Weights of a small GPT-style language model, trained from scratch on English Wikipedia: width 160.
Each number is 128 + 24 x the weight over its row's rms, rounded and kept within 0 to 255. Layers, rows and columns count from 0. The size above them is the row's rms in percent of the matrix's.

# layer 6 attention value, 320x160, rms 0.175, rows 220-223, columns 0-159
size [102  99 101 103]
[[137 170 155 133 122 163 124 123 111 106 155 109  66 128 138 123 112  99 142 140  96 126 143 114 157 127 149 141 168 156 126 102 148 156 102 130  89 144 147 126 153 139 129 109 147 131 127 126 178 134 128  92  79 134 109 180 114 156 157 119 101 144 160 115 147 136  83 144 159 143  96 164 119  92 111  89 118 138 137 114 189 141 143 136  89 170 162 116 125 103 149 178  92 116 123  90 119 115 132 156 148 125 139 128 103 123 134 157 127 148 121 103 124 138 129  90 116 126 155 103 140 115 150 136  95 162 135 108  72 124 138 112 130 116 162 164 111  85 142 146 115 154 202 107 115 142 168 104 124 111 117 119 133 138 156 130 133 105 141 130]
 [131 152  74 100 119 112 128 122 105 151 149 127 157 176 149 129 184 102 160 114 126 109 158 116  92 109 119 123 162 119 109 130 167 165 132 154 124 128 102 109 129 121 143 113 122 116 123  72 103 129 165 127 124 140 123 125 141 131 105  92 164 125 159 122  74 117 142 149 143 101 123 143  97 124 124 135 145 149 151 149 120 167 121 134 112 156 129 149 142 128 132 132 121 126 140 124 113 149 118 149 118 101 147 123 134  79 113 124 133 178 123 108  55 148 118 120 183 113 144  65 163  99 116 123 161  71 131 147 116 102  96 161  99 124 148  84 109 109 155 119  88 107 120 132 163 107 118 127  87 123 141 142 101 118 143 112 128 180 116 146]
 [179 143  86 127 120  86 127 128 144  99 142  69 142 132  90 143  89  83 123 132 119 145 149 145  89  98 157 177 164 111  89 110 119 151  78 141 121 147 165 144 133 148  82 128  99 143 113 113 138 100 103  97 118 109 120 108 111 153  72 136  82 126 115 123  78 129  98 104 155 107 135 129 162 132 109 135 115 130 174 140 118 145 137 137 124 139  80 103 124 134 124 147 127 143 125 120  99 139 111 158 123 102 140 126  96 145 112 122 113 135 150 110 110 141 150 147 187 125 171 126 148 120  65 114 106 159 110 147 105 126 120 118 105 134 124 108 171 126 118 166 150 111 118 113 140 126 155 174  96 132 135 144 128 117 102 120 143  95 104 154]
 [153 120 120  38 136 117  88 140 151 146 128 138 140 149 137 109 144 111 132 149 167 133 157 110 107 134 123  93 131 120 128 139 165 147 112 143 193  94 109 127 123 134 108 129 125 107 154 131 140 143 126 126 158 153 112 152 129 101 123 130 146 134 104 159 121 121 140 183 156 135  88 144  78 139  91 167 151 131 114 150  91 175 126 148  88  80 165 132  73 105 102 135 121 132 130 161 131 150 157 143 181 115 109 118 152 140  97 145 118 109 132 130 104 125 118 160 166 132  76  97 134  96 123 129 109 134 120  97 127 124  96 171  99 122 138 147 129 145 156 112 137 101 147 137 124  91 122 129 113 114 143  99 144  72 133 127 154 145 109 130]]
# layer 6 attention output (transposed), 320x160, rms 0.132, rows 220-223, columns 0-159
size [107 105 101  98]
[[142 111 137 152  98 126 159 103 133  94 129 125  96  89 123  98  78 123 138 136 146 154 127 101 172 108  96  97 150  87 113 124 111 108 115 113 166 103  94 123 158 104 139 116 131 129 108 132 161 128 170 116 132 109  82 170  98 153 133 138 126 112 132 119 159 149 123  93  82 115 117 115 114 197 149 114 124 103  80 111 145 121 118 114 109 104 164 144 124 124 141 128 108 145 150 144 122 150 106 141 158 105 130 147  94 155  99  85 156 113 155 152  80 113 153 124 108 117 164 141  79 154 141 131 126 106 109 153 109 113 107 158  92 171 122 125 146 158 169 111  93 139 114 112 114 141 115 148 102  87  99 136 109  99 143 125 160 163 128 147]
 [105 113 129 102 136 187  66 112 134 127 137  93 131 138 144  72 104 174 117 140 145 140 108  86 113 142 152 135 109  83 124 135 140 109 165  95 135 107  97 118  95 123 118 140 149 105 150 126 141 111 135  84 135 102 129 136  81  88 135 119 133 134 112 155 132 126 185 132 148 158 117  97 131 181 165 138  96 130 120 119 118 137 124 132 118  63 173  98 128 110 106 137 155 153 114 161 162 144 144 100 107 142 115 116 163 169 130  74 121 134 122 139 126 156 119 114 122 119 150 156 136 105  69 117 135 151 141 152 111 129 157  83 121 118 158 165 158 133 108 109 142 127 123 136 120 163 120 146 105 165 113 156 114  92 139 139 126 115 124 144]
 [117 136 137 129 121 147 117 115 140 142 110  90 167 113 130 183 143 128 137 116 148 137 163 119 134 125 143 141 126 128 102 139 106 127 120 120 145  72 132  93 153 121 143 108 122 135 176 125 146 146 119  99 129  92  99 160  92 133 141 136 184 160 102  86 147 139  83  83 152 121 137 148 117 135 162 128 132 104  77 142 121 131 118  78 111 127 124 108 111 128 119 129  96  34 108 106  94 147 134  96 118 119 136 106 104  96 110 107 174  95 132 116 127 140 123  97 114 152 149 110 124 114 122 140 111 120 140 147 152  95 112  67 150 167 112 119 179 104 158 172 109 124 138 135 116 118 136 135 101 172 126 142 171 128 126 160 124 133 102 140]
 [ 81 141 130 112 130 171  92 146 114  93 138 181 165 128 107  89 141 133 107 192 120 105 115 121 111 132 189 143 188 135  59 123 109 151 160 124 116 135  92 151 118 150 114 122 117 150 180 127 106  95 128 179 156 113 167 149  89 149  85 102 149 155 117 159 123  97 146 141 118 114 141 125 103 130 167 125 103 136 111 100 125 129 141 110 144 119 146 132 119 115 129 142 178 104  93 145 131 131 143 136 108 166 127 115 110 182 162 125 122 167 111 113 159 138 122 144 102 134 150 122 158  96 128 113 181 120 112 134 151 135 129 127 124  98 116  86 122 112 130 143 103 120 125 151 127 131 136 100 140 135 137 127 122 126 145  99 133 109 132  89]]
# layer 6 attention query, 320x160, rms 0.143, rows 224-241, columns 0-159
size [ 95  73  83  97  88 102 106  88  77  92 102  92 104 103  91  97  94  95]
[[127 105 133  69 119 151 193 107 148 149 122  98  77  83 191 140 111 171 119 100 121 129  76 132 129  86 114 140 151 105 123  91 134 119  95 145 140 104 136 115 136 135  90 114 120 119 117  98 143 106 118 167 139 146 110  87 138 167 126 127 136 125 148 164  98 137 134 111 139 140 104 151 109 113  82 153 131  86 151 134 171 118  80 100 120 131 171 131 144  96 114  89 107 146 134 149 153 113  91 128 126 167 117 130 130 144 149 158 115 140 101 151 119 159 129 152 164 142 114  99 135 106 114 163 134 125 128 129 127 104 114 133 109 155 114 131 133 126 112 142 169 148 138 131 156 164 142 159  79 117 114 164 126 155  99 118 151 163 125 120]
 [129 139 120 117 109 154  45 168 151 149 143 127 119 128 140 122 137 111 125 120 104 127 118 102 150 138 134 133  57  91 139 132 152  97 127 148 149 134 123 102 147 134 116 133 111 172 116 105 108 108 136 143 136 101 150 118 140 131 102 142 156 115 139 143 154 124 119 149 110  97 137 113 154 166 135 151 152 123 160 131 193 165 137 104 136 131 132 164 116  98 106 112 131 104 156 176 169 101 134 111  74 135 109 141 167 184 130 134 137 168 118 115 128 110 108 153 140  97 143 129 178 104 166  92 158 112  93 138 136 157 117 158 160 130 134 153 145 148 139 122 126 130 145 130  92 111 166 129 139 132 116 152 178 154 104 152  97 152  94 101]
 [103 137 130 133 109  88 190 127 121  93 122 113 124  60 138 175 128 132 144 126  90  94 174 109  79 122 155 160 146 164 125 120 110 102 122  94  95 153 118 131 119 124 161 161 114 116 115 133 154  77 165 131 121  91 133 148 114 110 127 107 106 164 123 108  97  82 123  89 132 159 152 148  97 145 127  98 108 127 112 185 104 160 112 123 126 154 108 107 143 131 134 129 117  85 110 146  99 142 143 134 123  93 122  99 114 127 143 131 134 118 139  75 121  75 150 137 116 150 158 154  92 116  81 137 124 149 129 146 116 118 106 144 131 107  93 119 170 111 104 118 119 102 112  97 128 140 124 134 174 145 135 143 124 139 129 153  96 115 140  98]
 [107 142 121  78 108 133 155 100 139 128 105 142 126 119 167 162 101 130 135 139 141 144 106 111  78 116 134 119 150 137 156 125 173 154 139 106  91 105 120 161  99 159 128 152 125 130 134 128 144 120 180 158  97 147 138 134 150 109  87 151 167 112 165 111  85 136 153  91 130 109 135 121 109  69 127 143 182 107 131 139 136 167 107 153 109 168 134 124 111 164  96 151  82 127 135 100 111 112 124 116 150 141 157 136  97 127 139 123 135 124  97 130 100  97 138 145 177 168 114  92 142  88  75 154 140 126 141 133 106  89 148 144 144 129 140 132 148 124 124 143 128 137 120 117 157 166 156 139 126 130 114 168 122 143  53 110 141 131 110 110]
 [127  84 175 128 100 113 135 155 106 116 177 123 117 100 107 166 156 115 171 162 117 112 185 129 111 100 138 175 116  89  94 142  90  88 164 127 125 111  72  97 118 105 113 140 154 141 110 144 125 157 146 103 146 140 129 120  78 109 145 116 115 152 123 130 158 103 141 112 122 135 129 137 139 173 148 136 140 154 157 150 123 131 138 112 115 108 144 125 102  93 144 124 195 118 138 140 153 187 121 136 106 104 103 154 131 131 107 150 133 164 152  91 134  74 122 148 125 102 104 144  76 116 144 157 127 145 134 163 113 131 111  92 142 150 120 124 122 145 132 137 102 139 139 150 134 111 147 137 171 103 144 141 164 149 152 139 120 106 165 119]
 [122 152  87  93 129 124 193 104 118 138 103 140 125  74 133 159 165 111 147 124 146 123 106 134  84 100 167 143 125 171 122 119 118 121  88 125 107 100 140 134 134 153 134 167 127 124 129 162 172  97 180 118 118 126 115 102 157 141 139 145 152 144 161  94  95 134 141 118 131 169  95  89 132  80 116 103 209 104 158 140 156 146 145 157 130 155 124 121 153 121 124 130  97  88 132 130 103 131 130 129 138 115 155 115  79 134 116 137 125 103  97 151 136 126 111 161 125 174 151 116 115 141 157 161 109 121 132 158 119  75 136 149 140 137 138 134 145  95 109 139 121 157 141 120 154 127 139 120 146 150 148 162 150 121  90 130 129 136 115  84]
 [130 127  87 118 113  96 197  82 136 144  58 152  81 105 129 129 153 158 150 130 121 109 114 123 120  76 137 134 147 164 118 101 118 119  92 122 127 132 121 129 127 176 157 142  90 124 137 127 140  81 169 146 120 135 109 110 198 157 147 156 118 174 160  97 115 115 166 120 112 132 110 111 113  88 138 107 121  85 139 127 171 175 133 150 108 115 102 122 140 121 119 135 105  99 111 110 137 154 130  96 128 113 124 120 119 150 114 120 122 111 116 154 109 153 112 149 116 147 130 117  96 146 136 158 158 131 123 124 119  91  96 159 155 137 132 155 136 100 147 132 131 150 162 129 153 139 178 112 119 141 167 142 159 137 111 109 132 141  96  84]
 [115 142 109 121 138  86  88 143 130 105  80 145 132 135 106 113 128 126 141 133  69 110 145 119 107 120 130 134 113 147 165 122 196  90 102 126 120 111 135 142 143 139 121  91 114 113 152 128 112 119 125 103  94 100 197 103 107 165 126 107 105 100  98 105 100 127 117 155  86 145 139 116 121 130 105 126 114 114 152 161 172 142 123 104 114 141  67 145 117 184 105 123 114 174 125 109 139 111 130 132 132 110 136 132 125 125 166  97 119 128 116  83 101 103 157 125 110 113 129 143 134 117  92 131 133 151 137 110 127 143 109 160 126  83  96 138 153 114 161 102 187  96 103 104 114 157 100 157 150 130 189 158 110 122 118 124 129 134 108 102]
 [126 153  84 118 144  73 139  95 132 118 149 146 115 120 108 124 114 163 157 106 122  96  99 113 143 116 137 128 141 158  94 102 145  52 152 126 132 103 141 145 137 147 113 128 191 133 128 141 155 138 109  93  88  97  99 118 133  99 140 121 100 205 107 121 109 111 136 129 126 131 151 136 149 101 127 134 177 113 195 118 164 129  93 141 150 166 118 149 137  74 119 145 117 138 130 143 120 103  98 144 100 128 111 115 130 120 118 124 133 119 120 129 140  76  97 100 130 139 160 128 106 116 168 130 112 133 129 171 116  79 139 108 105 129 133 158 115 125 137 131 149 121  93 137 153  79 129 113 128 121 115 114 157 120 118 154 142 105  70 110]
 [115 159 145 140 162 127  99 147 127 102 171 118 194 124 125  80 144 112 126 117 122 135 128 122 159 156 139 121 103 112 117 128 166  84 167 147 126 144 155 144 120 131 100  82 166 120 141 138 128 134  92 124 149 116 155 138  82 151 137 106 118 114 134 139 143 122 112 143 152  95 133 145 169 139 114 126 151 156 114 101 144 127 109  96 151 130 150 177  97 149 168 154 177 170 160 149 122  75 119 159 128 150 127 151 130 109 157 112 125 169 113 126 135  88 146 134 171 101 126 160 168 149 152 101  90 144 151 130 135 161 121 129 122 116 130  93 135 142 166 145 139 108  81  96 105 130 101 116 157 100  96 115  85 126 142 122 126  88 148 138]
 [117 131 148 141 115 138 191 113  97 128 131 170 134 174 111 124  83 130 140 139 163 143 154 135 148 160  53 141 144 115 167 105 106 182 125 107 152  98 129 123 128 116 117 142  79 144 130 146 137 129 126 166 141 126 182  90 137 141 120 134 146 126 154 162 107 142  97 132 163 102 144 130 137 128 134 129 105 135 108  81  81 136 140 156 162 146  99 147 130 118 150  94 157 159 131 157 154 105 168 111 117 113 147 153 191 128 113 131  91 121 104 139 141 131 137 126 186 129 166 162 179  85 113 138  93 111 114 114 139 141 117 108 147 155 136 120 134 133 124  98 135  99 126 127 130 116 107 130 132 106 114 156 142  85 126 120 124 148 131 151]
 [ 83 134  60 124 156 139 142 141 106 146 164 151 115 107 101 134 176 134 154 142 142 119 124 110 150 106 156 131 120 119 138 148 124 134 147 133 151  55 142 139 110 148 138 123 159 122 145 163 114 138 109 125 123 155 161  89 113 140 138 149 157 150 156 114 108  94 124 126 154  97 121 101 116 104 126 113 149  87 158 162 127 150 140  99 117 104 135 113 128 110 108 166 140 164 106 126 151  99 100 147 150  99 123 143 126 144 150 157 176 180  87 129 140 174 165 122 106 188 101 120 101 105 102 102 100 163 133 134 143  89 116 135  92 123 173 101 153 106 139 143  76 137 113 146 139 133 128 128 137 121 132  79 118 115 166 120 122 121 112 135]
 [161 119 126 104 134  95 150 136 151 161 113 134 160  99 161 108 115 141  99  92 160 141 102 117 149 104 152 144 118 137  96 162 131 182  98 136 129  96 161 173 130 151 140 130 112 148 155  68 170 172 119 103 124 157 117 114 130  71 128 154  82 115 132 161 154 115 116  84 134 143 154 133 123 101 141 149 104 140 133 125 111 154 103 152 109 110 100 129 115 132 127 146 130 124 101 138 108 127 141 111 140 127 167 135 116 131 118  79 126 142 126 133 134 158 157 117 143 129  96 103 103 102 118 120 113 122 135 157  77 170 133 193 154 163 149 126 132 137 124 100 134 138 126 128 158 111 133 152  77 160 149 119  81 165 142 119  82 170 127 132]
 [ 93 117 153 142 122 133 110 175  87 132 180 127 103 120 123  96 131 159 144 164 155 102 132 120 140 153 122 109 102 113 159 148 153 116 125  93 151 102 145 161  75  84 117 102 155  96 110 114 147 153 141 122 134  99 109 130 150 113 148 116 151 129 113  99 106 112 118 127 146 181 128 138 104 119 123  85 114 153 177  65 136 135 138 104 120 129 113 148 106 123  88 139 171 170 155 133 136 135  95 111  79 177 104 168 123 104  99 125  94 112 148 105 155 154 101 113 118  96 153 175 109 100  95 110 138 107 169  95 107 130 154 117 139 147 119 162 126 137 108 108 132 124 129 106  81 115 103 145 113 138 135 126 123 125 135 109 126 110 122 156]
 [133 162 156 157 127 144 126 155 149 130 113  57  72 114 105 117 137 132 104 105  91 166 150  98 117 123 151 159  94 132 109 136 153 105 141 110 106 164 163 108 185 109 156  91 131 145 173 128 142 109 138 130 127  93  90 140 136 165 146 150 150 131 135 115 107 140 112 146 169 121 121 121 109  80 111 135 187 148 111 124 140 118 163 138  86 128 121 144 136  94 131 125 120 118 164 111  90 105 145 158 158 141 136 130 114  88 126 112 107 141 113 116 167 102 156 142 101 140 150 172  92  97 140 141 126 146 125 142 111 131  76 149 108 106  91 130 154 111 132 119 105 126 121 150 148 122 106  97 136 103 146 161  87 116 139 104 150 133 139  89]
 [143 144 182  93 109 137 128 111 112 171 123 185 125 153  98 136 120 131 120 125 105 162 136 127 113 143 142 119 120 144 151 151 144 124 107 127 134 166 146 111  95 133 124 130 140 101 146 100 127 137 103 118 141  84 166 125 127 106 138 127 138 110  91 140 103 160 107 148 127 134 129 149 132 173 161 126 100 110 120 150 115  68  96 134 178 136  83 110 153 119  79  98 150 117 101 171 154 117 146 121 172 102 155 144 129 133 143 109 138 127 186 151 177 177 142 155 115 151 100 133 109 129  90 152  98 101 138 142 120 139 155  83 150 134 152 131 128 129 180 139 107 155 120  82 111 103 126 133 137 125 131 153 162 106 106 121  92  89 112 141]
 [121 145 148 122 128 121 156 118  99 140 189 144 120 164 147  92 111 130  93 166 158 116 153 114 148 139 162 135 103 125 148 118 149 156 119 160 181 136 127 130 126 122 159 119 144 152  69 131 116 124 145 125 128 112  91 170 124 148 107 142 128 162  98 134  85 139 119 115 160  82 138 159 127 114 110 149 124 143 130 125 110 117 157 144 141 111 131 121 136 129  95 112  76 178  61 107 115 129 152 135  98 141 157 145 134  97 148 136 126 123 161 170 110 132 105 107 141 131 121 109 109  54 125 138 127 124 161 139 136 148 146 146  98 122 126 107 101 131 177 121 154 116 161 170 121 173 114 155 108 126 130 152 129 146 159 112 124  77 158 161]
 [119 147 130 108 136 127 117 122 143 144 103 135 165 127 155 127 137 147 114 102 104 113  89 104 131 149 130 122  91 158 174 158 118 121 110 113 139 136 158 156 118 159 154 146 123 134 158 203 105 134 126 115 110 108 131 105 146 152 187  79 145 102 137 135  97 123  80 145 122 113  94 103 140 117 150 131 137  89 117 126 142 118 118 129  83 157 134 120 133 162 131 133  86 115 133 149 145 111  80 126 151 142 125 115  89 107 154 142 147 131  80 149 110  88 122 167 179 120 147 154  81 152 152 122  89 121 148 136 131 123 141 137 108 170 101 164 140 129 134 115 118 127 112  65 131 127 123 145  76 129  80 114 113 143 125 123 161  93 157 155]]
# layer 6 attention key, 320x160, rms 0.142, rows 224-240, columns 0-159
size [ 85  78  89  92  96  93  92 116 112  99  89 100 100 103  94  96  93]
[[145  94 126 136 139 117 107 107 182 144 159  97 116 106 117 110  79 141 130 140 143 114 149 150 108 134 108 119 126 147 148 140 112 157 182 120 134 147 131  61 136  96  95 142 171 139 124  87 127 155 200 107 106 155 156 120 116 127 137 104 133 104 119 119 133 180 117 141 130 105 139 126 163 136  94 122 174 125 123 152 138 143 155 125 150 149 136 113 138 120 167 138  93 169 148 126 111 121 141  99 191 116 150  85 112 102 121 139 144 115 110 147 122 151 147 136 131 132  93 167 100 174 129 141 117 150 135 177 119 121 132 105  90 134 126 180 143 136 120 135 119 122 157 116 139 145 167 136 143 140  97 128  81 103  93 107 123 115 129 168]
 [105 106 133 105 114 106 127 125  89 130 133 150 128 135 187 105 161 121 144 169 123 105 127 106  93  96 158 106 136 103  81 132  93 129 130 131 142 120 142 127 107  95 105 112 101 136 168 103 110 146 140 102 134 116 150 172 170 128 140 102 127 131 112 117 155  84 120  80 122 123  58 127 103 158 123 100 103 133  92 132 139  95 177 125 164 120 126 160 146 145 107 139 136 158 142 148 105 120  80 143 134  85 157 139 105 143 121 130 144 126  92 133 119  80 169 169 146 138 103 149 120  94 132  48 163 110 135 169 135 111 143 117 147 109  96 162 103 109 137 168 130 121 113 132 102 123 126 102 127 128 141 116 115 127 146 120 117 131 126 153]
 [128 118  93 150 150 124  86 116 155 139 109 169 153 154 115 134  87 115 111 105 113 146 112 100 150 119 175 111 121 118 114  87 126 130 125  95 112 137 132 170 166 100 125 146 153 152  85 155 121  88 148 123 137  91 171  83 122 135 138 129 159 145 115 150 178 110 123 133 165  92  87 138 142 106 142 157 149 122 141 107 156 150 154 150 148  80 129 138 109 131 147 105 119 137 126 107 141  84 156 117  84 122 109 150  98 114 123 120  69  95 132 145 142  88 144 136 118 152 174 149 143 118 140 142 107 119 149  93 126 106 115 142 123 115 175 123 129 125 129 134 123 164 127 137 133 187 108 171  98 118 100 167 108 135 130 129 137 151 158 172]
 [ 88 129 157 135 135 113 164 139 147 186 176 115 116 122 121 119 127 114 102 108 135 169 153 116 111 106 124 138 141 111 147 146 122 150 145 128 134 162 176 122 144  77  81 118 102 144 173  92 125 135 133  91 120 114 155 137 150 127 114  98  89 107 115 123 151 153 132 116 112 156 114 177 132 144 101 128 166 132 125 133 112  91 164 152 129 125 137 106 147 130 135 138 109 153 168 145 146 131 141 137 165 104 147  66 185 106 106 161 105 168 144 133 132 190  93 147 125 122 114 126 149 130 155 143 158 111 147 178 102 149 149 129 117 123 111 179 151  99 132 120 176 145 134 160 111 150 148 108 108 137 120 118  98 112 122  99 151 138 111 149]
 [ 89 150 119 103 129 133  81 129 138 127 132 143 161 142 144 135 110 120 107 139 123 150 124  79 149 130 167 101 139 118 168 107 136  98 129 135 107 119 124 165 152 151 162 156 122 147  91 124 109 109 108 182 127 102 147  88 150 125 118 110 124 133 136 107 169 136  90 152 132 100  99  88 134 131 145 128 115 118 150 141 144 146 161 161 117  94 159 139 168  92 105 134  94 109 123 139  98  95 137 104  95 137 107  99 105 108 119 137 124 113  82 116 177  49 145 107 110 136 151 143 145 153 174 152 160 124 168 114 145  99 115 115 114  91 127 113 162 116 110  93 147 122 129  85  98 107 114 158 114 170  94 154 142 138 152 125 117 125 131 156]
 [110 156 152 111 137 130  88 121  94 170 115  99 146  90 108 152 131 148 127 132 127 116 173 134  95 162 150 107 162 108 182 113 129  97 137 130  93 116 165 106 145 129 123 136 110 128  97 162 133 130  63 163 147 149 157 127 119 129  86 118 135 179 105 108 122 152  92 108 117 142  80 146 125 136 127 112 144 121 164 155 150 125 173 138 131 140 163 138 131 151  96 104 137  96 113 142  91  95 108 141  64 133 111 127 120 134 141 144 110 147 138 131 126  80 121 172 134 149 140 198 141 122 131 156 116 147 139 125 142 129 162 133  94 113 151 115 120 159 109  83 125 156  89 122  85 155 115 145 120 134 101 127 135 119 145 114 109 113 125 162]
 [115 136 139 120 120 118  98 123 112 114 103 152 119 145 134  74 115 145 114 132  92  96 105  85 158 128 155 116 133 119 112 107 117 122 125 112 116  73 165  90 148 123 140 140 127 166  84 152 149 106 104  92 110 127  90 135 162 107 138 139 144 157 150 136 162 134 164 126 152 133  83  81 126 104 141 134 121 117 155 152 141 152 116 101  98 102 149 138 146 146 171 119 124 115 123 109 156  69 116  45 133 172 133  94 133  91 133 154  83 174 124 148 135  93 175 136 144 133 166 118  87 117 164 161 154 131 165  97 133 133 124 143 157 107 136 149 153 161 122 134 139 152 113 148 154 116 129 150 143 135 121 137 125 136 143 123 106 118 104 113]
 [127 137  97 138 122 110 144 105 173 129 132 118  70 129 149  96 141 164 140 109 164 153 126 193 118 137 114 163  94 122 175 148 111 141  85 118 144 154 111 111 139 108 147  58 125 105 190 111 130 154 118 101 130 100 119 158 126 144 142 151 132 112 109 133  98 113 153 137 126 102 159  92  89  94 127  90 119 140  89 125  96  84 145 133 136 129 118 116  96 103 137 132 171 147 166 101 169 134  89 102 174 141 146 136 136 126 136  76 141 113 158 128 124 156 123 130 129 164 145 102 104 140 147 112 133 128 101 140 129 146 141 148 127 149 123 127 109 119  90 159 119 121 149 129 141 156 139 108 132 104 170 105 107 122 140 162 148 134 161  94]
 [135 144  98 150 126 144 126 142 151 149 150 131 127 131 162  82 136 124 119 153  96 130 116 199 107 145 126 130 108 123 143 150 147 154 120 126 105 113  93  84 109  84  80 111 149 157 133 104 133 161 115 127 129 140  89 150 156 162 160 132 146 157 139 130  87 150 139 149 112 147 192 114 110 117 123 108 109 105 100 113 131 116 142 150 102 103  96 103 114 155 130 143 181 128 177 142 145 172 106 113 142 148 114 135  93 176 150 111 122 119 175 110 121 212 138 150 132 140 138  96 106 130 121 138 110 132 147 143 113 151 146 125 104 131 122 170 131 114 149 155 106 143 140 135 137 133 128 107 141  75 176 114 104 152 148 129 119 120 144  91]
 [166  99  96 134 126 122 132 121 115 113  80  97 110 122 118  56 134 150 137 116 135 157 138 160 149 141 145 110 114 150 166 128  95 103 139 157  99 100 142 112 119 127  93  86 121 152 143 124 136 147  78 118 165 137  97 148 110 119 135  82 127 100  89 122 100 114 131 122 144 121 139 136 119 101  74  67 137 126 126 123 130 103 128 130 139 110 152 114 121 167 113 124 131 125 134 108 152 129 100 110 104 123 127  70  96 133 147 132 131 151 164 132  91 129 131 130 172 154 138 138  98 127 153 111 137 103 114 158 133 180 150 113 119 131 112 138 119 142 105 180 101 155 148 117 178 160  96 136 158  79 118 135 142 138 152 122  83 107 129  73]
 [ 77 115 123 128 119 135 127 135 105 127 109 151 178 131 135  78 116 132 123 147 124  94 168  59 159 112 138 113 154 136 132 100 127 120 152 152 138  75 157  97 124 119 131 144  75 145 129 116 138 116 108 138 164 140 139 111 138 135  89 130 117 126 138 142 133 180 117 124 146 127 103 111 111  88 126 144  94 110 154 162 133 119 172 105  82 108 119 106 115 151 162  98 163  91  49  76 116 124 149 137 138 119 139 117  83 125 117 155 111 102 124 174 125 132  97 133 127 143 129 160 163 130  98 130 111  95 163 109 155 148 169 164 103 126 104  98 139 128 145 126 149 122 138 143 131 139 114 110  95 115 119  84 110 131 100 133 131 128 139 157]
 [163 125 122 114 180 167 153 141  73 184 166 108 115 123  81 112 131  80 111 119 114 148 126 105 135 132 163 115 131  82 140 127 140 127 115 104 154 116 128 138 153 167 140  86 124 162  94 115 100 128 138 172 140 125 119  84 159 159 140 147  92 171 131 148 128 129 138  73 136 144  87 169 129 125 146 162 149 134 107 114 136 112 143 151 119 126  93 139 140 148 122 113  95  87 115 127 126 144 159 139 146 125 114 123 144 112  96 172  99  96 116 159 119 147 173  98 111 154 104  82 162 140 154 116 141 185  99 111 130  97 114 126 120 116 128 135 137 107 153 155 107 119 137 136  99 144 112 108  96 122 101 139 131 135 105 136 100  97 137 115]
 [124 152 101  91  94 101 129  78 125 143 133 137 150 111 142 154 119 141 116 111 157 139 115 130 114 130 162  91 119  66 113 131 133 161 147 170 151 105 173 145  95 152 105 118  86 150 128 111 138 114 124 103 167 137 108 130 127 115 134 119  75  99 104 123 116 118 133  94 117 106 123 154 175 119 118 128 160 147 152 113 130  85 106 199 138  68 144 155 143 121 124 132 146 120 130 140 125 107 166  95  98  90 131 135 139 134 106 127 104 120 137 164 150 165 122 132 145 108 138 120 133  72 159 154 111 139 100 172 161 162 133  93 116 166 141  84 122 146 131 106 160 137 104  99 124 137 149 104 102 141 105 110 146 122 149 141 123 115 144 170]
 [104 138 203  97 113 181 133 150 107 123 139  98 114 105 167  86 142 148 105 162 143 122 140 137  91 165  94 151 142 117 134 106 107 169 155 114 154 122  79 121 129 159 144 134 142 147 144 147 123 150 112 108 109  56 126 161 150 124 119 172  97 131 165 126 123 132 132 125 118 130 141 124 125 156 162 138 115 182 120 105 122 141 130 115 127 156 112 192 145 111 126 112 136 114 136 143 175 144 159 151 131 137 139 108 157 113 140 110 170 115 169 130 143 158 120 127 134  73 112 117 129 104 100 121 120 120 141 135 143 142 112  98 107 102  90 140 142 132 125 137 174 126 145 181 138 114 101 116  83 134 126 130 125  90 118 174 114 136 112 131]
 [181 118  94 112 114 127 137 165 171 148 123 105 149 168 126 140 129 108 105  96 167 135  92  88 163 135 136 166 135 123 112 112 146 141 156 120 133 120 122 112 137 129  86  85 152 124 110 107  75 112 136 119 133  74 144 132 103 114 127 131 142 111 166 103 103 107 153 142 157 158 141 122 107 119 115 106 129 127 137  98 102  82 130 121 145 124 115 136  94 123 134 169 201  89 127 141 143 156 139  85 133 129 118 144 113 135 124 127 127 129 180 168 140 168 129 115  82  89 149  84 112 127 129 117 156 112  74 158 142 148 140 174 155 123 160 108 137 124 151 150 113 133 148  73 142 121 127 120 119 132 106 141 138 114 130 147  95 153 163 137]
 [143 136 126 110 159 142 140 124 121 163 108 120 120 156 123 129 148 125 132 126 117 114 176 127 119 137  90  73 118 136 153 146 136 134 120 116 173 138 129 119 113 138  98 128 135 156 115  97 161 138 165  98 169  97 107 147 144 164 159 173  98 159 107 151 156 151  88 149 116  79 138 122 135 137 117 141  67 104 136 158  72  77 125  77 120 131 116 117 143 111 137 101 119 138 128 161 128 123 147 129 120 132 109 135 102 114 160  68 140 158 115 103 152 108 112 119 157 101  69 136 120 187 121 175  87 140 128 155 168 134 106 172 145 137 118 130  79 109 138  95 140 134 117 132 148 104 109 138 144 123 132 124 104 132  99 103 115 128 143 126]
 [138 141 102  83 138 107  74 157 127 152 139  64 129 146 126 139 146 115  91 121  93 119 135 148 101 190 121 130 132 135  84 131 158 136 170 141 124 126 126 122  91 111 161 149 114  63 142 142 143 177  92 144 112 127 142 138 142 146 117 107 153 152 150 136 168 134 136 109 141 134 128 182 151 149 133 150 159 117 120 146  98 116 106 144 100 138 115 114 128 135 126  97 136 147 160 111 135 176  88 122 116 123 141 107 131  89 145 176 149 130 140 102 129  97 155 124 124 142  78 105 128 141  80 139 135 127 131 126 131 191 139 128 127 107 136 134 115 179 116 107 137 132  82 118 124 186 130 139 128 153 108 152 134 129 151 159 171 128 133 143]]